config.toml
num_hidden_layers = 9
hidden_size = 128
num_attention_heads = 4
num_key_value_heads = 4
head_dim = 32
intermediate_size = 512
vocab_size = 525
hidden_act = "tanh_gelu"
norm = "layernorm"
norm_place = "pre"
norm_eps = 1e-06
positions = "learned"
qk_norm = false
attn_scale = 0.177
bias = "all"
tie_word_embeddings = true
parallel_block = false
init = "uniform"
init_std_qkv = 0.0442
init_std_o = 0.0
init_std_up = 0.0442
init_std_down = 0.0
optimizer = "soap_variant"
learning_rate = 0.00727
lr_mult_qkv = 0.4
beta1 = 0.95
beta2 = 0.95
lr_head = 0.009
max_grad_norm = 1.0
warmup_steps = 200
schedule = "wsd"
decay_fraction = 0.83
decay_shape = "linear"
final_lr_fraction = 0.0
batch_tokens = 32768
max_seq_len = 256
doc_mask = true
z_loss = 0.0001
train_tokens = 99190000
max_steps = 3028
dataset = "wikipedia_en"
Each number is 50 + 12 x the weight over its row's rms, rounded and kept within 0 to 99. Layers, rows and columns count from 0. The size before them is the row's rms in percent of the matrix's.

# q: layer 2 attention query, 128x128, rms 0.09, rows 62-63, columns 0-127
# k: layer 2 attention key, 128x128, rms 0.0906, rows 62-63, columns 0-127
# v: layer 2 attention value, 128x128, rms 0.0766, rows 32-56, columns 0-127
# o: layer 2 attention output (transposed), 128x128, rms 0.166, rows 32-56, columns 0-127
q62 095:63 31 37 46 35 65 45 40 48 49 60 51 28 45 69 40 70 67 52 49 37 74 36 29 48 59 57 67 46 68 53 35 63 54 39 46 70 49 61 46 43 41 58 50 62 50 51 37 41 47 39 35 38 34 48 48 51 68 52 53 52 53 51 34 36 46 68 62 39 54 39 54 58 36 32 52 46 48 41 52 50 42 45 67 64 22 29 38 44 72 49 29 42 48 59 54 60 52 52 58 39 58 64 59 45 64 37 74 55 86 52 45 49 45 57 54 47 52 31 29 56 49 43 41 64 64 20 50
k62 097:64 31 69 36 65 49 62 56 54 54 40 54 48 32 64 55 35 66 63 42 50 35 62 52 50 53 32 57 43 58 31 57 67 27 54 50 40 48 77 38 65 51 51 44 47 75 30 50 44 67 70 55 44 54 30 52 35 45 36 40 50 25 61 56 45 47 63 34 65 66 67 71 78 42 50 50 51 52 56 35 42 44 51 35 30 36 40 45 65 68 42 50 53 61 39 39 55 44 41 34 60 36 44 60 54 53 52 49 30 74 49 44 58 47 36 72 52 43 41 28 50 49 53 51 40 60 71 48
q63 102:48 54 59 33 37 50 62 59 76 54 39 70 49 30 43 41 77 46 46 48 49 58 48 58 38 36 45 50 44 86 43 73 20 74 54 62 41 47 37 42 50 81 57 49 53 46 54 39 42 48 58 58 67 29 59 70 65 56 58 31 52 30 49 44 56 52 66 63 54 43 53 69 48 41 49 36 51 58 56 62 42 34 53 38 66 48 59 48 68 48 51 25 52 54 62 54 49 49 31 52 48 64 50 56 56 55 36 48 41 48 52 62 51 66 71 43 46 54 46 45 50 59 69 30 31 67 36 50
k63 097:53 27 57 72 55 52 56 47 33 31 52 41 49 41 61 53 48 70 82 36 56 35 38 62 49 37 51 63 38 37 56 55 59 48 49 42 49 34 48 59 43 59 78 64 65 52 26 82 67 57 38 56 45 64 50 41 40 46 23 49 58 50 52 49 44 31 49 40 42 44 40 53 32 43 28 58 47 50 51 41 71 52 41 27 57 48 59 55 59 51 68 30 61 51 54 52 52 55 50 44 55 62 37 39 58 42 52 56 50 36 57 39 58 43 54 68 61 44 35 41 22 37 53 48 58 50 25 22
v32 092:65 58 64 34 52 57 46 33 44 59 67 55 36 27 44 45 65 43 59 69 31 57 36 54 50 48 58 61 64 42 76 58 47 69 59 59 35 54 53 41 53 59 42 67 46 55 70 50 30 52 79 46 62 49 40 62 51 53 54 63 29 45 44 61 46 55 47 63 29 53 24 50 61 39 40 27 45 45 47 43 51 29 62 40 38 48 48 40 71 29 56 35 69 40 59 63 48 44 64 52 50 51 51 51 55 65 73 60 38 57 64 20 30 55 58 29 54 57 39 52 49 41 48 32 51 58 43 40
o32 089:21 52 42 47 55 56 48 65 76 47 51 54 42 70 51 53 51 81 48 57 65 41 42 60 45 47 45 47 59 75 43 29 58 41 44 44 43 44 56 45 32 68 37 43 47 40 43 60 65 53 39 52 38 62 48 43 41 36 56 65 48 70 40 56 33 43 50 40 58 46 64 67 44 61 64 70 67 58 65 43 50 58 59 46 41 43 63 65 34 44 54 51 60 79 43 37 31 57 45 44 33 47 61 36 52 55 28 62 76 41 63 82 56 53 48 63 56 42 55 38 60 49 61 70 71 41 58 40
v33 097:46 40 53 25 26 43 32 48 53 58 46 48 47 62 51 59 38 45 64 67 57 36 58 62 50 45 56 51 38 53 72 32 41 56 24 49 42 52 42 36 54 56 52 66 62 37 53 42 45 62 42 69 58 48 65 68 67 51 56 63 62 38 59 35 55 48 46 41 52 39 42 47 60 40 50 60 57 53 55 39 62 20 54 73 40 21 58 50 43 48 73 73 24 40 57 47 46 64 41 52 52 58 38 63 47 60 76 34 41 54 43 54 51 55 64 29 29 62 27 37 65 52 48 42 29 56 48 56
o33 090:60 61 43 80 90 67 65 42 35 49 68 47 56 35 30 43 49 48 48 27 49 46 52 52 41 46 42 41 49 59 23 50 60 37 51 50 54 48 58 48 36 51 52 42 48 34 58 52 62 54 83 39 46 48 50 20 38 48 36 41 30 35 21 55 25 36 61 63 35 51 48 41 60 42 54 37 44 64 55 64 43 56 68 38 43 49 33 33 45 52 56 42 55 58 42 52 34 44 65 60 58 43 44 72 60 42 35 65 64 55 60 45 38 50 45 41 57 57 59 48 56 54 46 62 61 50 40 31
v34 099:47 35 42 52 54 69 59 37 36 62 47 81 48 55 49 32 66 44 17 25 52 46 51 47 43 46 55 52 50 65 60 53 45 44 36 39 57 44 46 43 42 67 32 54 57 54 42 55 61 58 64 24 70 49 54 56 54 36 50 66 51 36 53 48 64 65 61 67 61 53 36 63 58 38 47 40 47 55 71 42 52 41 36 35 53 58 47 30 54 39 45 58 47 26 38 28 52 45 55 27 55 49 49 73 39 57 79 49 32 63 55 78 33 65 69 46 51 54 55 44 57 43 55 56 42 67 55 36
o34 096:56 51 63 32 48 18 44 41 58 32 64 51 59 67 55 56 39 66 49 42 59 39 46 70 45 51 64 37 71 54 51 36 44 54 71 66 42 54 39 64 33 28 72 42 41 57 65 77 40 34 48 44 49 45 47 50 33 24 53 49 55 58 31 41 17 63 29 58 62 34 43 40 45 53 52 47 37 59 53 49 09 58 58 46 43 48 45 57 41 60 69 44 75 56 46 67 59 56 57 39 31 54 57 46 59 39 38 52 45 39 48 41 39 40 40 51 53 56 53 55 43 47 45 53 59 53 50 38
v35 092:49 65 30 59 47 32 62 44 38 43 47 52 49 63 72 36 55 26 39 38 44 39 68 69 58 49 43 37 68 39 55 09 40 59 55 48 55 37 47 59 44 58 41 39 58 42 37 68 54 66 35 61 53 54 49 44 63 55 37 50 43 80 59 69 56 50 47 60 56 45 70 45 47 50 43 54 49 29 47 51 65 58 48 19 53 39 52 44 43 66 55 26 48 53 48 57 39 32 51 69 69 57 54 74 59 54 51 46 43 60 55 56 24 57 69 44 59 67 46 60 41 60 41 44 68 51 62 53
o35 087:73 34 78 34 60 47 32 49 64 49 70 59 64 27 53 51 44 63 44 55 59 44 56 38 61 19 50 49 61 50 52 70 57 28 44 41 58 47 70 29 45 58 57 53 45 44 39 49 44 56 58 35 70 47 44 40 58 48 62 60 60 37 38 30 56 57 58 47 43 49 44 39 50 51 65 38 40 60 61 47 52 59 37 49 29 63 41 62 56 45 40 39 58 27 51 46 94 56 73 59 46 71 41 48 41 44 47 49 67 56 63 61 68 51 47 53 44 47 34 31 42 30 58 41 41 53 45 49
v36 091:36 61 51 59 75 57 35 59 50 57 36 49 35 39 26 49 40 58 55 65 31 56 44 57 48 57 51 60 50 47 39 59 41 53 41 37 58 56 60 30 45 46 67 42 14 73 53 45 48 49 62 58 28 56 45 52 61 47 56 52 50 49 58 62 57 58 67 39 51 33 61 21 23 40 50 45 47 63 94 48 41 42 31 60 48 53 44 59 47 46 58 51 62 43 61 65 43 58 38 56 58 49 59 38 54 68 49 44 31 30 36 61 23 63 37 32 61 43 54 56 40 41 45 44 45 53 57 35
o36 093:58 53 59 65 47 33 49 56 30 35 38 34 57 57 54 37 39 44 67 31 55 54 43 48 47 63 34 37 58 74 42 49 45 41 43 59 34 56 41 73 58 63 48 60 46 27 46 56 22 52 41 55 64 42 32 22 53 45 71 61 53 41 67 53 46 53 20 50 60 52 35 64 52 47 33 59 39 49 43 44 70 52 53 51 66 48 61 63 51 65 47 56 24 61 36 53 51 46 48 17 44 41 43 32 47 41 50 66 48 62 44 45 63 43 45 86 56 45 62 57 47 52 33 41 55 34 50 55
v37 097:48 56 65 44 48 27 64 38 39 67 61 47 65 42 40 45 51 51 73 37 50 26 66 61 44 65 41 62 47 51 50 39 60 42 52 48 33 46 40 44 45 46 43 40 54 59 71 62 60 71 47 57 36 36 43 56 55 59 49 60 38 42 48 43 73 54 32 56 43 44 57 55 49 35 58 43 27 78 40 48 32 67 70 63 45 62 49 32 43 68 55 26 41 76 57 67 52 45 40 38 41 56 18 53 70 57 57 58 55 46 58 37 46 46 40 43 51 13 63 57 53 63 44 56 49 58 53 51
o37 091:46 36 37 78 40 61 42 67 62 46 37 60 48 48 59 42 63 47 38 52 48 61 14 55 41 37 60 34 32 49 46 60 58 45 55 42 67 24 44 42 68 54 46 33 55 44 35 36 37 47 59 67 41 59 47 57 47 25 53 33 74 49 34 39 41 26 68 49 39 57 26 43 52 65 60 65 41 52 45 38 66 50 35 32 42 42 40 52 45 36 39 35 53 48 42 49 48 55 46 67 33 48 31 49 30 38 46 52 53 51 42 50 37 57 71 54 63 58 27 40 53 39 40 51 35 66 55 41
v38 090:54 22 62 46 62 75 45 52 61 61 50 52 45 65 65 61 63 44 80 48 59 67 35 75 52 45 43 58 43 51 45 28 51 42 60 49 48 38 50 62 57 66 43 45 55 53 48 69 64 59 48 51 65 29 52 37 46 49 57 50 39 60 35 73 40 46 47 64 75 54 73 44 64 53 54 50 56 54 46 39 37 68 45 48 51 66 55 41 69 24 42 33 56 57 36 52 61 65 54 22 40 51 54 47 50 51 68 63 58 43 17 56 45 58 62 56 34 49 61 28 50 56 50 72 59 59 55 39
o38 093:67 42 51 39 39 43 62 40 48 35 34 63 58 40 55 51 44 44 26 63 44 43 62 51 58 72 62 51 44 64 39 56 64 58 46 28 59 37 34 44 56 22 52 50 47 47 32 44 61 44 43 60 47 65 51 56 49 25 57 68 71 48 29 39 56 52 55 37 46 35 53 31 40 42 57 56 40 48 50 53 53 60 29 60 53 50 63 65 43 47 52 61 77 58 56 49 48 31 58 37 66 85 48 48 31 50 40 33 58 27 39 47 33 41 63 39 41 64 36 63 31 47 41 40 69 36 49 31
v39 089:44 45 63 67 51 63 31 32 33 66 59 51 60 42 31 59 38 61 56 27 80 64 60 52 14 50 52 27 49 37 62 45 50 31 55 44 60 59 41 60 49 36 42 56 53 39 50 54 48 55 64 46 48 38 50 52 59 45 51 31 77 38 42 56 55 44 42 53 48 61 63 62 65 36 53 52 60 38 67 37 52 49 39 62 60 37 50 41 31 47 47 64 71 66 63 60 36 28 50 42 58 39 41 45 29 36 39 59 60 41 64 64 48 72 41 50 33 60 48 60 56 36 71 36 65 43 62 47
o39 083:68 55 27 37 43 29 61 50 57 67 51 36 58 56 60 50 38 45 64 54 24 50 70 09 53 70 54 62 45 47 51 61 56 72 53 46 46 50 29 53 46 57 44 43 35 74 47 59 45 55 33 54 60 61 52 64 27 53 59 50 43 59 56 46 50 62 48 46 53 58 36 58 45 55 29 63 38 58 46 70 32 38 59 54 61 37 37 58 36 50 38 58 39 51 50 63 74 49 53 65 43 33 66 54 74 49 73 46 25 54 46 38 51 39 65 57 35 51 56 50 40 53 65 60 67 62 39 41
v40 096:39 39 78 63 46 39 45 38 34 50 54 30 49 74 78 61 54 25 34 46 61 45 58 49 64 55 60 47 56 35 71 34 52 45 41 63 52 30 67 52 40 63 28 46 58 64 52 54 45 45 44 38 57 58 53 48 56 44 68 68 60 36 66 72 66 50 53 51 52 87 28 53 64 44 46 34 46 62 57 48 47 36 53 50 45 68 74 50 60 67 64 42 44 45 45 63 38 55 47 53 34 42 51 53 65 73 52 40 41 51 34 38 49 60 60 49 44 46 54 80 55 48 58 43 35 52 46 52
o40 090:40 42 38 36 77 48 44 65 39 45 55 65 58 49 49 56 44 82 54 44 56 36 48 70 48 49 51 54 51 75 27 51 41 38 36 43 48 60 46 48 44 34 71 47 49 55 55 75 37 51 62 68 57 41 62 59 49 28 51 38 45 36 33 42 46 60 61 53 40 41 60 57 49 52 67 54 54 55 45 55 31 50 50 22 34 14 34 54 62 32 36 44 76 76 50 42 53 46 48 64 45 67 42 32 62 60 57 61 39 55 53 62 49 45 41 51 57 45 33 56 42 59 73 60 54 35 57 48
v41 095:27 56 75 46 46 69 57 58 75 44 43 44 54 48 27 53 48 47 44 59 52 54 47 67 51 30 61 60 43 54 57 37 39 36 23 77 67 47 63 72 45 43 45 43 54 33 43 39 47 34 41 54 30 56 38 58 49 56 39 39 68 54 57 89 53 60 52 32 35 62 50 41 38 52 37 44 71 53 55 62 60 55 55 62 37 63 62 51 60 52 58 58 45 41 52 42 39 59 62 57 47 56 27 64 74 50 39 47 55 56 64 45 58 46 52 64 49 38 63 18 39 62 61 49 42 47 50 41
o41 087:55 40 28 47 40 59 35 46 57 53 39 55 51 25 72 47 46 71 65 47 49 54 60 47 48 63 50 59 48 62 34 56 47 59 74 52 35 54 53 17 49 71 61 72 47 62 47 49 36 48 44 73 64 32 66 45 54 49 42 39 37 47 47 54 32 37 68 48 64 43 54 46 63 50 34 36 45 41 55 43 53 60 60 31 76 56 47 39 59 44 38 68 59 63 48 51 50 32 31 27 64 34 66 62 46 68 54 41 38 51 42 70 50 49 37 49 53 57 32 70 50 59 50 29 62 68 45 51
v42 102:38 25 48 62 68 58 52 48 20 69 47 41 68 43 36 61 55 52 48 54 72 49 62 48 44 44 51 45 48 43 38 53 45 34 61 41 56 60 53 69 64 56 61 64 30 54 67 69 49 35 41 57 42 60 65 43 39 30 56 57 58 30 52 47 39 37 50 43 20 53 57 59 52 71 57 56 41 86 45 62 49 58 35 44 63 49 36 45 37 40 35 49 47 54 65 44 53 55 51 47 64 73 49 41 53 55 18 39 60 40 61 31 68 34 32 58 47 50 36 56 40 58 40 57 70 53 55 60
o42 101:31 63 50 56 51 49 54 46 58 31 26 44 35 62 67 57 47 54 85 57 29 41 41 43 35 64 60 47 47 36 74 44 62 82 38 55 68 50 41 54 56 42 45 41 61 51 17 45 57 44 46 34 60 33 44 57 49 64 33 47 56 65 52 63 60 65 49 39 53 45 53 55 46 38 39 52 50 19 55 33 51 53 53 61 38 52 57 57 57 50 37 76 40 41 31 48 45 61 56 54 57 48 54 34 45 41 78 76 34 58 58 44 52 24 49 46 58 53 44 54 47 58 42 51 49 32 52 63
v43 100:40 18 47 36 55 29 48 67 55 55 75 63 60 49 39 48 60 54 65 59 40 66 60 61 35 65 65 53 50 52 66 59 40 44 57 32 69 40 55 58 58 60 44 53 73 49 43 46 54 46 52 42 33 47 31 36 32 32 56 29 43 44 71 36 42 67 50 46 61 51 52 68 29 36 49 60 60 36 49 48 57 51 44 71 41 56 77 27 46 62 33 69 56 40 46 58 50 37 30 54 43 52 63 36 49 61 51 49 39 46 49 31 23 33 53 49 29 51 61 48 50 35 44 51 48 57 41 48
o43 095:60 57 60 61 47 75 68 51 32 65 53 22 47 50 59 35 47 51 32 48 58 46 54 51 59 36 49 62 47 46 55 45 66 48 44 44 33 53 48 34 27 24 62 23 17 38 47 51 57 44 53 61 67 60 91 67 60 52 54 60 72 47 35 49 38 61 43 45 51 59 48 29 58 61 51 54 44 56 48 52 43 53 76 60 58 34 39 39 34 63 62 32 52 54 44 58 63 60 65 48 46 46 36 62 34 41 57 54 47 63 47 51 49 67 42 45 65 39 59 46 49 73 50 59 58 64 47 49
v44 095:63 72 32 54 53 46 31 50 57 42 56 40 43 23 33 60 35 45 61 45 51 66 52 51 34 39 49 53 53 51 49 55 31 70 50 43 34 32 43 59 44 49 53 62 52 44 25 18 40 64 39 49 49 40 42 53 28 53 50 64 65 47 57 57 39 43 72 48 37 37 56 58 49 34 57 32 54 49 54 53 36 65 22 59 73 63 57 51 71 63 51 46 42 78 52 74 40 42 69 33 42 39 66 52 49 34 31 38 48 42 64 63 48 29 64 40 54 49 49 62 56 62 53 48 59 44 57 47
o44 097:42 43 61 47 40 66 49 42 44 57 46 55 57 50 47 52 60 54 40 37 50 60 69 39 60 50 47 51 48 49 50 53 70 44 47 66 56 60 42 46 83 57 42 52 38 62 60 52 43 53 49 51 44 70 57 57 82 49 65 34 25 49 67 59 60 50 48 56 69 32 56 40 32 47 51 57 51 46 63 53 69 25 70 43 51 55 47 45 28 29 59 59 56 19 73 42 62 33 48 59 45 49 44 36 53 41 58 48 27 33 39 49 48 68 74 58 38 35 37 24 46 61 42 36 47 62 39 73
v45 100:52 40 49 30 49 40 47 58 34 50 65 44 71 51 46 24 51 26 34 24 51 28 44 58 28 55 53 35 50 83 55 46 57 55 36 51 47 39 51 36 53 50 58 47 48 22 50 29 59 45 64 55 48 34 57 60 55 50 63 70 55 64 52 49 43 52 28 46 41 49 23 50 68 66 55 49 49 45 42 68 53 46 50 45 57 54 42 51 64 36 58 58 55 50 49 61 28 50 44 42 37 38 39 38 50 46 67 47 48 52 30 50 31 39 61 53 81 48 55 72 34 64 37 35 39 34 43 63
o45 093:64 57 43 61 63 54 37 44 39 51 61 62 60 56 41 72 54 64 53 54 58 52 40 53 56 27 48 58 57 54 59 41 57 44 65 40 65 38 45 39 59 51 61 34 57 54 53 88 37 50 30 45 46 69 47 56 64 42 37 25 39 31 54 52 57 37 63 77 58 55 39 45 44 46 58 33 55 74 55 23 41 59 64 42 32 39 55 36 41 46 66 55 40 69 42 58 55 46 40 51 44 30 52 54 32 51 24 61 39 59 48 68 47 62 57 28 35 36 42 33 64 34 53 57 50 47 67 43
v46 097:45 62 66 49 30 27 23 45 38 55 43 27 40 48 45 49 51 51 41 68 50 46 37 54 36 61 26 65 60 40 46 41 52 60 30 57 58 47 64 39 36 47 67 41 53 67 34 41 57 80 32 62 16 57 64 49 43 50 73 54 39 47 50 50 41 44 62 39 49 37 50 48 52 48 66 51 63 35 48 65 78 47 42 61 53 57 55 43 43 43 53 42 51 46 45 48 51 37 40 42 43 39 27 44 47 44 55 73 53 50 50 19 43 47 69 45 45 28 57 37 51 52 72 66 40 32 50 47
o46 095:70 41 66 67 57 67 75 48 67 34 41 47 64 79 55 48 69 59 64 30 40 54 44 39 51 36 48 46 39 45 66 68 50 41 38 48 18 44 56 77 45 58 27 59 48 48 56 44 38 56 35 62 38 69 46 53 68 50 42 55 60 32 33 43 55 64 58 54 35 54 55 67 52 67 37 71 43 45 42 49 42 59 65 38 45 23 53 59 50 49 44 45 56 70 50 56 47 38 49 54 46 71 46 53 48 52 47 33 69 52 44 54 56 42 39 41 47 73 59 68 68 51 70 33 51 52 48 51
v47 099:71 48 43 45 55 55 63 39 59 23 47 57 72 37 33 25 38 49 60 43 53 28 42 67 49 58 35 53 58 52 51 48 28 61 28 74 51 46 68 65 50 64 46 59 48 52 63 44 34 38 48 60 61 63 56 34 54 63 45 51 39 43 53 46 53 54 52 53 62 53 38 50 46 28 50 50 86 45 43 48 58 64 51 57 31 49 67 51 36 37 36 56 60 59 35 38 56 47 37 37 50 63 52 71 66 48 45 52 44 45 69 64 45 71 80 37 72 62 50 72 66 52 54 40 44 60 55 54
o47 095:32 33 51 63 48 43 49 49 48 52 64 56 59 60 55 57 61 43 49 64 52 57 45 51 51 32 51 54 59 47 44 22 67 58 60 36 34 46 43 26 61 37 67 26 39 30 70 46 50 60 49 48 54 41 50 50 56 33 66 37 33 42 17 51 30 39 51 55 53 35 57 36 48 69 54 21 59 55 53 68 65 67 60 47 59 57 35 59 52 67 51 21 47 51 51 57 42 45 66 61 40 52 47 40 34 51 60 40 59 65 48 58 51 46 20 48 32 58 70 46 33 35 43 53 52 73 45 49
v48 102:71 53 52 45 64 71 49 63 36 37 31 64 56 45 39 52 45 57 55 35 56 39 58 56 51 45 47 62 54 58 75 43 55 67 56 39 52 60 49 45 42 42 60 67 17 60 44 27 30 41 51 48 25 59 52 44 50 55 39 56 56 38 51 39 40 47 54 25 54 49 48 48 65 44 48 44 60 30 80 68 46 41 53 40 46 38 65 62 40 38 58 58 42 45 44 50 54 29 37 63 49 48 70 43 57 65 60 90 59 45 45 32 43 48 49 52 86 46 57 42 55 51 74 39 39 54 52 48
o48 105:46 54 49 46 59 48 57 50 66 46 57 35 55 52 54 37 62 50 45 67 35 58 51 47 39 53 39 47 70 73 35 55 31 54 70 62 61 52 51 53 32 59 48 44 67 44 59 64 31 60 28 46 73 40 47 55 56 50 71 38 27 46 68 57 55 75 69 51 39 37 31 54 32 73 37 57 62 76 41 55 59 40 48 68 48 64 71 47 50 59 46 44 55 66 40 62 43 30 53 44 48 35 61 52 60 38 61 25 37 83 37 72 48 55 49 47 41 39 55 56 49 41 45 40 54 65 54 59
v49 095:44 69 65 39 64 53 55 34 53 46 38 25 26 31 47 42 60 47 58 51 51 45 50 56 38 70 56 26 43 52 50 49 62 46 75 46 44 54 45 49 31 57 56 51 53 53 59 47 44 67 51 47 45 37 65 48 48 50 37 53 24 59 51 51 66 50 73 59 47 58 51 38 54 46 61 26 59 55 66 73 34 52 42 54 56 36 73 84 37 46 38 58 70 59 51 47 29 37 40 42 45 53 83 47 33 39 72 39 41 69 51 40 50 57 39 46 62 27 51 46 57 60 45 43 33 42 45 52
o49 097:57 39 46 31 46 54 51 54 53 42 65 58 54 85 62 47 52 48 34 45 64 35 59 59 53 43 41 70 49 59 62 50 53 53 32 37 44 73 71 45 53 63 53 64 36 50 39 44 55 19 60 41 68 55 35 46 50 43 70 44 49 35 57 52 39 47 43 55 53 52 44 65 31 58 32 68 48 54 66 16 53 43 48 68 36 78 54 33 55 35 44 17 66 65 54 50 68 51 47 54 23 42 49 46 40 61 50 47 50 60 39 48 53 56 71 66 42 57 53 73 45 49 56 48 57 47 42 57
v50 100:31 54 57 51 25 36 53 65 47 57 28 60 31 78 33 31 58 50 39 52 60 43 50 39 28 61 51 68 66 53 63 61 51 59 55 52 36 50 56 51 59 47 42 62 27 61 44 38 45 52 49 65 61 54 27 44 68 42 47 48 50 71 37 57 55 40 44 52 47 76 69 41 58 35 47 50 42 56 38 60 58 35 64 63 65 53 62 35 62 46 51 59 65 65 34 56 51 63 48 42 56 28 57 54 45 31 62 37 21 41 44 63 50 72 52 30 59 32 55 53 52 43 42 55 63 58 43 26
o50 102:63 41 45 43 67 23 40 53 50 63 61 43 59 32 52 62 63 38 48 40 58 61 53 64 50 41 47 45 53 43 51 43 44 30 47 43 45 44 26 38 40 46 57 39 67 70 47 59 64 44 36 34 53 67 60 60 44 52 61 65 34 39 41 46 26 66 46 61 59 50 33 36 58 55 64 68 50 47 67 52 52 50 44 33 52 53 56 64 30 44 77 32 53 42 57 41 65 35 71 26 41 40 18 58 48 62 42 61 48 37 51 46 46 32 58 76 52 55 35 64 58 38 37 38 59 62 56 69
v51 093:59 35 57 59 50 35 45 37 62 59 47 55 52 51 58 40 24 66 65 56 61 48 55 46 49 38 59 58 48 22 63 49 38 40 54 79 60 32 47 51 56 47 54 41 61 38 30 47 54 39 48 55 46 60 44 46 49 62 26 70 45 66 46 50 35 31 27 36 40 51 47 58 38 61 34 41 47 34 37 42 51 40 44 56 63 45 43 49 66 43 62 28 48 36 54 47 60 66 83 46 62 34 39 59 19 57 45 64 66 55 61 33 47 47 56 66 39 34 59 35 37 66 43 60 65 62 47 34
o51 090:45 52 38 49 43 54 29 39 57 41 44 44 45 27 43 66 58 56 46 57 52 61 45 36 64 51 40 36 58 31 35 57 50 58 45 49 69 55 56 44 43 60 14 58 31 73 61 41 48 43 63 41 61 58 44 30 57 63 41 68 47 70 55 50 64 58 66 38 45 54 56 32 61 45 52 60 50 51 47 35 50 71 49 45 62 57 53 50 47 56 42 61 58 74 53 39 36 34 39 68 56 42 39 48 60 40 53 29 55 12 57 44 59 64 37 33 50 68 24 56 60 54 28 38 52 30 59 37
v52 098:52 62 60 32 49 62 46 55 56 36 37 53 50 31 46 42 46 51 68 44 53 63 51 50 45 46 45 57 49 63 61 32 48 65 63 60 30 62 48 52 62 45 50 46 43 49 43 40 20 37 47 38 48 45 56 43 47 54 33 38 59 42 54 44 57 23 70 56 33 67 47 57 28 41 30 71 47 31 43 45 37 60 21 45 58 50 26 51 43 49 33 60 37 48 71 38 44 23 38 53 61 67 66 38 42 65 42 85 76 35 63 55 57 56 47 64 56 55 54 50 43 57 36 51 54 57 44 35
o52 099:46 48 29 46 41 48 59 51 67 50 42 59 28 52 51 59 42 41 24 66 61 52 51 47 45 81 47 44 29 32 32 56 51 52 48 52 59 44 52 38 39 50 49 66 54 41 57 43 47 62 36 42 49 40 50 54 60 58 79 57 44 69 48 49 58 76 56 53 57 47 44 41 61 61 56 33 51 46 60 65 78 44 67 69 49 59 56 51 54 38 58 56 54 32 46 56 36 57 43 57 54 00 49 38 47 36 62 20 28 59 32 54 54 48 47 42 35 37 63 44 61 39 55 49 55 58 49 68
v53 094:55 43 40 40 38 56 41 45 68 50 50 47 52 57 59 72 62 59 41 60 51 52 65 39 78 30 38 43 28 49 50 51 46 49 49 61 62 55 40 66 49 55 64 56 61 44 51 52 40 73 48 46 58 50 44 77 34 44 64 48 57 26 65 41 44 48 38 28 49 36 59 47 61 47 55 73 36 64 32 74 37 31 55 61 38 63 41 51 58 45 44 53 34 67 41 39 52 34 55 60 52 27 44 40 32 60 69 36 36 68 36 68 49 27 58 52 58 48 35 45 40 39 40 55 29 34 38 62
o53 092:48 61 63 71 36 58 53 44 32 53 46 52 70 60 56 37 40 70 48 41 41 43 47 53 34 59 62 51 74 55 59 69 42 43 49 41 78 50 58 66 54 37 40 58 58 67 44 55 74 56 81 45 41 38 45 40 50 77 35 36 46 58 57 53 59 56 53 74 49 64 52 51 60 72 55 59 62 56 53 49 55 41 83 46 46 36 28 27 54 64 58 65 58 43 53 49 55 56 41 44 70 71 50 57 41 45 35 71 51 50 53 31 45 53 58 59 24 58 47 50 67 55 62 42 51 57 60 42
v54 090:54 51 39 51 48 43 38 29 58 55 38 33 22 56 47 42 48 42 55 32 67 80 35 49 54 51 52 44 47 41 40 61 67 57 47 42 54 35 44 86 60 41 32 63 48 57 72 44 52 62 47 34 34 41 37 36 61 53 52 45 54 66 38 39 26 58 61 65 41 44 29 47 52 63 47 60 43 45 63 58 70 71 42 41 43 65 40 61 67 56 45 48 60 36 72 62 59 54 45 37 51 57 68 52 38 69 53 70 71 59 57 51 62 48 30 41 61 51 47 52 46 58 48 36 77 45 57 59
o54 102:42 54 43 38 66 47 52 48 49 38 32 51 56 49 46 47 50 51 44 54 48 46 44 40 20 25 52 48 50 48 69 42 36 67 70 45 37 75 36 42 61 41 51 65 66 53 21 52 30 43 58 54 47 63 44 61 44 59 62 41 49 43 48 47 60 51 53 36 26 41 56 33 29 43 40 60 52 61 38 43 44 51 47 57 54 64 41 48 61 37 51 45 42 19 51 49 47 35 29 47 30 43 69 30 54 22 46 29 29 39 41 39 63 35 45 67 35 49 43 27 42 44 54 70 46 40 36 66
v55 110:29 46 38 42 83 56 65 32 63 43 44 46 55 43 51 52 43 42 57 59 83 35 58 61 67 38 57 54 49 49 56 41 32 38 74 41 61 49 34 38 27 51 49 53 58 42 48 40 59 37 66 59 42 44 58 57 32 56 48 37 54 66 32 32 37 37 56 79 42 68 40 70 50 28 50 54 37 50 62 46 59 43 41 61 44 32 46 31 45 36 40 60 72 58 29 64 42 64 53 26 41 66 58 54 41 44 44 60 47 47 54 55 43 57 60 56 61 42 52 53 33 37 48 45 47 71 46 65
o55 103:67 37 49 41 40 47 51 49 48 47 81 53 51 52 66 51 58 56 54 53 56 61 53 39 43 44 50 50 73 56 43 31 57 64 26 66 55 46 56 52 61 39 58 43 34 55 31 43 46 51 58 22 73 59 51 53 52 39 34 64 51 42 45 34 49 48 33 33 83 28 54 35 72 54 61 64 59 51 36 55 62 40 43 48 47 64 58 54 54 57 50 47 46 70 53 46 34 60 63 71 53 36 39 63 51 38 41 41 41 35 35 56 42 66 39 37 56 74 70 80 37 52 39 59 61 36 61 43
v56 102:69 66 53 54 69 41 60 52 55 63 43 39 46 43 59 50 38 48 53 41 53 75 39 57 52 43 43 43 64 59 57 34 34 39 50 52 49 71 38 46 68 37 42 94 62 46 42 56 61 54 71 47 53 41 61 46 54 48 08 58 52 41 43 60 66 56 68 41 46 60 51 67 49 39 51 63 67 32 34 70 35 51 28 56 50 54 49 42 39 44 41 59 56 50 58 62 57 47 35 59 39 14 52 48 46 44 44 50 41 26 41 52 48 58 46 61 68 65 50 34 59 32 41 44 41 58 45 47
o56 105:45 50 32 45 39 58 49 59 48 54 55 75 54 26 40 45 55 33 41 50 57 47 71 36 61 60 61 40 46 40 48 45 51 35 81 54 54 62 40 38 46 49 58 16 44 44 60 56 47 47 51 45 44 63 41 78 35 69 73 51 56 54 74 31 54 44 35 64 54 71 26 36 43 45 52 61 48 48 74 60 70 48 74 64 55 49 33 50 48 49 55 46 46 53 54 42 63 57 71 40 63 48 65 63 35 43 61 48 52 47 50 66 28 54 50 56 30 38 56 67 48 35 58 53 52 58 51 69